Weights of a small transformer language model: vocabulary 4828.
Each number is 128 + 24 x the weight over its row's rms, rounded and kept within 0 to 255. Layers, rows and columns count from 0. The size above them is the row's rms in percent of the matrix's.

# layer 5 attention output (transposed), 256x256, rms 0.337, rows 7-37,71-101, columns 32-63
size [ 82  85  88  91  86  80  86  96  92  89  92  90  89  84  88  87  82  80  95  89  91  92  87  89  81  79  87  87  90  82  86  86  91  75  91  87  92  79  81  88  84  83  84  86  90  83  85  87  89  83  88  83  89  82  87  93  90  80  84  86  83  86]
[[153 185 146 127  96 123 149 176 133 134 113 131 145 130 109 132 131 135  78 130 144  87 117 111 138 114 131 100 106  69 140 139]
 [143 185 133 154  95 115 120 112 108 138 109 158 139 133 128 145 137 146 140 109 119 107 124 136 140 167 132  92 116 135 145 135]
 [125 147 141  91 161 101 158 127 105 106 133 135 157 110  86  90  99 112 137 100 132  95 118 123 149 178 106 127 124 133 105 140]
 [145 142 136 133 169 108  69 155 101 128 114 143  96 117 188 127 101 102 115  83 129 124 125 181 157 110 136 128 115 115 137 121]
 [ 86  96 120 123 120 153 145  71 146 126 123 151 128 136 180 110 111 148 141  99 148 168 111 129 178  78 128 125  94 134 132 172]
 [184 163 117  92 145 143 165 105 134 178 150 100 167 156 125 145 116 140 127  91 157 130 154 104 123 128  99 120 101 131 111 153]
 [139 123 106  96 138 129 135 120  72 109 158 141  71  87 129 133 138 109 130 102 118 142 135 142  79 104 139 114 112 120 100  66]
 [ 88 112 114 137 137  96 129 111  90  88 178 111 130  96  82 147 133 128 102 105  86 116 157 144 158 111  99 137 123 114 174 144]
 [136 101 132 149 143 141 152 155 174 120 164 130 118  96 146 120  89 120  78 132 135 112 135 156 112 134 161 121 126 126  93 145]
 [ 92 129 100 180 162 162 132 116  99 122 171 143 131 118 162 129 110 109 114 133 137 175 120 127 119 153 127 129 131 143 145 102]
 [129 131 153 113 161  95 152 122 104 146 124 137 118 140 108 146 146 155 120  91  94 132 168 112 126 112 146 164 148 116 178 183]
 [112  84 147 124 159  90 167 148 139 150 141 138 131 110 116 118  93 120 131 124 120 129 174 110 124  84 112 123 121 138 110 140]
 [160 163 138 100 121 104 149 142 157 109 155 107 115 141 122 145  91 132 135 121 110 112 101 154 123 137 137 119 145  83 133 132]
 [148 133 140 133 117 129  98 118 104 107 123 127 155 123 131 138 107 147  93 125 107 105 130 158 161 129 100 122 141 133 124 116]
 [143 142  98 102 118 106  70 147 114 122 119 101  94 143 116 121 142 121 129 156 140 103 123 107  97 124 152 161 116 162 115 131]
 [116 125 171  82 123  97 120 127 110 144 163 157 130 129 112 135 147 120 109 120 109  93 103 133 133 155 112 118 114 129 116 107]
 [145 108 115  96 151 125  91 146 124 118 139 103  90 132 147 144 142 154 113 130 173 134 120 157 100 127 121  91 117 115 145 162]
 [ 94 105  93 125 150 137  89 135 125  90 133 147 127 143 149 101 125  95 110 148 151 127 129 112  99 103 160 106 101 110 118 152]
 [117 142 112 157 107 131 150 100 150  90 126  90 136  97  81 149  81 112 104 134 121 130 148 104 149 119 168 134  97  99 135  77]
 [120 191 138 152 122 105  79  96 109 134 143 122 123 184 146 151 125 148 134 118 115 113 146 103 160 113 125 117 156  86 103 158]
 [ 98 137 107 103 132 136 134  80 128 143 142 112 171 167 105 160 150 116 148 136 131  99 133 113 144 107 111 102 126 121  83  88]
 [ 97 100 148 123 113 149 168 116 105 121 135  77 117 110 120 113 114 142 123 135 119 126 111 142 118 134 100 117 152  96 129 139]
 [107 100  91 167  35  97 158 101  96 157 138  83 119 154  97 171 111 109 149 148 126 105 130 133 189 180 144  88 120 115 152  95]
 [ 80 104 112 134 199 146 140 120 125 116 174 133 122 107 140 122 111 129 143 105 120  86 144 159 108 126 119 114 122  79 106 137]
 [127 113 118 128 167 163 179 117  99  96 121 165 119  82  93 165 159  91 118 128 105 120  83 117 113 132 145 100 105 136 108 130]
 [114 164 121 145 128 129  69 148 102 133 122  75 139 148 148 112 143  96 151  93  61 151 140 125 126 152 112 112 123  92 155  62]
 [125 138 104 132 133 119 116 113 117 112 121 114 117 163 128 128 155 141 106 138 144 122 169 144 123 141 120  85 116  98 119 131]
 [146  89 124 124 131 165 113 111 101 127 158 129 125 113 115 118 121 118 111 111 105 155 142 121 149 148 118 126 118 175 173 124]
 [166  78 153 162 105 129 173  72  97 163 134 130 101 112  93 130 140 149 165 126 121  87 126 136 119 111 123 130 125 148  97 119]
 [137 118 145 141 127 108 133 140  89 123  95 163  97 117 128  83  68 102 113 122 133 122 136 118 130 164  94 167 101 130 125  99]
 [ 80  89 138 123 123 137 132 101 116 158 175 116 141 109 154 130 119 100 111 131 125 127 160 117 125  96  83 109 119  93  91 141]
 [134  94 133 155 126 122 104  98 113 178 147 100  83 121 148 136 138 156 118 160 136 141 110  96 132 171 154 148 102 101 123 126]
 [150 107 131  71 134 115 107 158 154  80 161 170 145 154 141 145 151 111 157 109  95 156 143 121  85 126  94 150 152 127 118  86]
 [139 133 166 135 100 107 149 110 168 103 143 133 134 117 133 163 179 112 151  92 141 129 151 138 153 155 124 119  56 103 140  87]
 [152 144 100 116 150 151 154 125 163 108 186  84 154 113  82 157 131 147 118 119 115 126 183 125 170 137 156  89 103 122  88 105]
 [ 79 164 116 109 170 134 142 140  90 159 132 125 175  87  86 136 101 137  91 104 142 122 151 114 130 162 101 140 106 113 131 131]
 [101 146 141 135 140 135  97 132 131 167 172 152 118  96 125 148 137 155  92 100 136 159 124 123 117 136  64 126 125 145 155 129]
 [136 122 140 100 130 120 127 129 127 137 114 169 119 127 133 114 144 132 121 149 110 119  83 120 159 141 180 143 138 137 139 145]
 [148 149 121 126 143 124 114 124 166 160 129 131  99  46 107 109 107 130 157 125 138 125 114 132  93 163 103 149 119 135 115 116]
 [167 127 138 117 122 128 129 142 112 176 111 115 154 114 114 102 128 108 130 144 184 146 115 104 126  92 137 147 154 134 131 158]
 [146  83 158 117 135 138 131 128 104 110 156 116 180 144 126 157 120 121 104 119 115 114 152 127 190 132 144 149 104 117 160 164]
 [125 105 102 154  46 119 102 103 115 144 131 130 150 150 133 132 108 122  98 155 147 157 115 151 125 127 148 123 109 135 125 121]
 [123 124 111  67 125 157 125 123 105  65 117 135 115 120 133 140  99 119 161 116 119 121 124 127 110 122 105 189  82 144 129 125]
 [118 136 147 115 119 144 115 124 109 151 106 133 122 129 130 173 139 127 162 125 104 138 144 130  98 101 130 111 153 104 172 150]
 [137 150 142 164 190  86 100  93  91  83 169 128 138 151  83 109 122  92 147  89 142 152 153 115 141 139 114 147 116 142 144 129]
 [132  80 158 124 175 159 135 119  95 136 141 193 170 132  77  83 166  94 138 137 188 165 138 129 149 137 162 130 106 136 174 131]
 [125  95 151 152  82 176 162 173  85 105 157 165 132 143 112 125  92 136 126 154 130 142 147 141  91 127 135 115 131 138 102 152]
 [164 128  89 100 137 141 107 174 127  96 144 113  99 146 151  84 117 159 153 116 104  94 153 116 126 107 103 102 135 135  59 158]
 [128 143 131 135 144 132 101 104 136 140 170  77 135 110 137 154 152  96 144 112 116  85 171  98 123 134 100  82 119  93 118 120]
 [154 111 152 120 169 115 102 148 125 125 146 137 144 161 166 118 101 134 151  61  53 145 115 102  91 101 126 139 102 125 128 108]
 [119  83 147 148 164 128 131 170 132 151  79  75 123 126 133 126 142 110 135 126 137 115 124 103 112 148 101 169 155 136 156 135]
 [ 99 124  98 138  83  71 105 148 111 141 125 138 115  94 135 144 112  62 163 101 134 129 159 142  99 182 179 128 150 121 129 105]
 [123 100  86 115  89 141 115 140 148 164 137 146 161 121 164 121 118 170 157 133 127 102 147 119 106 118 125 168 127 142 119 114]
 [149 120 135 106 182 126 136 108 157 137 138 112 136 117 113 103 199 155  87 128 133 111 129 132 170 114 102 129 121 113 117 137]
 [139 126 125 134 133 148 137 142 149 155 109 121 166 169 151 136 144 176 143 168 106 135 142 126 108 122 150 152 142 137 148 157]
 [135 164 137 115 142 118 112 149 125 138  92 103 161 108  70  88 113 103 124 147 159 118 117  91 120 146 132  96  99 155 104 114]
 [174 177 150 148 110  88 113 117  92 101 150 155 112 137 177 147 161 143  63  74 150 123 141  89 124 118 139 122 147 113 124 144]
 [111 136 132  75 138 154 124 115 115  95 170 168 134 156 106 110 138 118 139 138 115 113 147 104 133 164 118 120 119 142 142 107]
 [151 118 108 111 148 128 153 118 113  87  97 130 160 121 104 104 123 111 183 148 153 105 165 132 139 153 134 142  88  94 110  81]
 [114 116 135 101 108 164 146 192 114 133 109 102 109 106 139 135 129 122 138 138 142 109  97 118 100 134 143 137 152  73 129 113]
 [135 115 170 122 128 111 106 109 125  96  83 127 145 142 112 123  99 139 158 159  94  66 145 155 172 111 119 103 143 148 140 137]
 [142 129 153 121 133 144 116  97 101  98 160 151 111 101  98 139 128 110  97 135 100 121 120 136 149 133 126 145 159 114 158 114]]
# layer 5 attention value, 128x256, rms 0.141, rows 8-38, columns 32-63
size [ 83  79  92  86  82  78  86  86  83  84  85  86  84  83  87  82  85  84  86  81  85  87  81  85  82  81  84  87  79  82  80]
[[141 127 107 152 140 100 102  98  75 108 127 137 134 127 116  98 128 127 130  93 133  95  88 147 129 163 139 116 130  92 116 152]
 [116 136 100 128 115 127 132 154 129 180 109 140 156 128 136 132 156 157 103 133  91 132 144 155 108 135 143 157  78 153 146 117]
 [103 165 105 126 117 137 131 135 127 130 129 144 156 121 155 124 124 146 118 161 139 100 124 122 108 114  97 154 156 116 141 125]
 [133 102  93  72 131  79 131 113 144 135 163 120 144 145 107 128 157 121 100  62 141 135 121 146 149 118 144  99 121 113 112  86]
 [147 114 128 135 144 148 162 160 112 180 156  93 141 131 128 193  98 159 115 117 140 126 142 133 125 135  78 144 188 147 104 148]
 [156  82 117 110 119 134 151 150 152  85 116 124 104 141 129 154 137 125 124  99 134 115  98  65  82  94 112 122 134 164 135 139]
 [151 155 122 109 185 139 109 121 133 115 177 119 107 142 133 112 109  99 114 129 121 164 129 131 153 144 109 151 106 105  73 124]
 [109  90 129 155 166 140 157 167 122  95  96 143 130 146 124 116 114  90  95  79 121  90 139 150 160 127 111 111 126 132 141 111]
 [127 159 126 125 118 112 168 128 145  90 120 123 143 111 142 125 159  98  92 110 120 124  88 126 141 164 112 129 108 122 163 129]
 [144 137 110 140 106 105 170 122 119 112 141 130 168 123 133 123 135 158 107 115 120 127 178 121 147 130 165 101 123 158 124 101]
 [115 131 170  98 126 150 172 108  91 125 152 100 145 145  91  98 107 139 122 108 136 140 170 154  92 107 136 113 149 117 136 127]
 [110 106 133 114 181  81 167 157 120 164 132 119 119 110 139  72 111 110  70 160 131 101 127 130 116 160 141 114 154 126 145 137]
 [105  99 115 188 123 152 123 126 159 109 142 133 107  93 124 148 125 160 114  89 115  74 115 128 108 125 135 124  99 135 119 142]
 [102 162  97 130 173 131 111  72 152  86 123 152 122 132 120 143 110 116 153 167 175 121 163 151 134  80 136 157 188 144 115 101]
 [146  79 155 112 116  86 148 113 142 130 113 126 116 125 144 113 149 142 135 145 157 103 133 146 113 128  89 118 168 111 117 125]
 [144 175 118 147 118 107 129 150 152 120 111 136 156 146 157 110 134 113 131 125 156 134 133 153 129 102  94 180 158 151 168 109]
 [125 139  85 147 138 141 121 128 123  87 153 128 131  89 135 126 126 142  88  80 168 119 148  95 106 131 131 109 146 139  88 116]
 [156 108 100 180 101 134 147 133 155 116 115 130  82 122 115 132 104 106  99 125 111 118 126 114 158 127 107 109 124 126 135 108]
 [102 159 140 155 129 153 130 156 112 113 103 112 164 130  84  94 151 140 131 124 107 182 127 129  90 155 154 156 129 136 154 143]
 [ 88 150  94 172 100 100 126 108 141 107 149 135 129 128  94 107 112 155 149 142 128 128 135 131 102 137  90 117 133 115  92 122]
 [139  94 149 139 118  66 154 120  94 126 139 132 102 125 144 142 152 130 153 150 123 137 137 145 127 151 140 106 113 141 147 123]
 [143 117 104 102 125 141 132  69 110 162 164 116  94 141 109 164 156 103 164 137 141 155 151 112 180 119 113 126 120 139  72 171]
 [128  68 109 131 190 121 150 142 125 144 127 159 128 128 157 109  83 117 149 138 102 118 136 153  66  79  95 130 137  76 116 125]
 [102 178 123 163 140 159 122 152  94 125 146 156 115 131 124 146 119 112 149 145  90 116 118 116 107 140 124 124 119 123 147 112]
 [107 153 127  89 128 151 126 152 148 123 137 102 105 130 155 147 184  91 115 138 136 132 141 119 156 134 166 197 145  77 111 101]
 [ 77 114  81 127 133 140 119 118 147 137 154 118  80 144 135 114 133  79 156 113 156 115 150 119 133 119 149 144 114 187 121  91]
 [107 152 148 132 155 144 107 164 115 104 133 123 109  88 100 122 123 134 112 142 127 124 111 152 162 163 135 103 157 158 136  96]
 [105 110 105 137 113 175 147 162 120 124  80 144 141 121 120 163 101 144 137 140 174 139 127 169 130 128 123 150 132 141 126 104]
 [174 111 123 108 131 159 125 124 141 106 103 132 129 141 145  96 154 121 135 150 112 122 134  98 154 145 101 119 135 120 143 149]
 [ 97 143 139 111 125 109  90 122 120 121  97 165 104 138 148 147 132 128 178 105 143 115  73 152 144  96  90 147 112  97 117  89]
 [155 129 158 149  90 106 119 135 137 116 122 110 110 121 133 108 138 114 142 132 168  86 102 100 103  81 162 140 126 147 150 143]]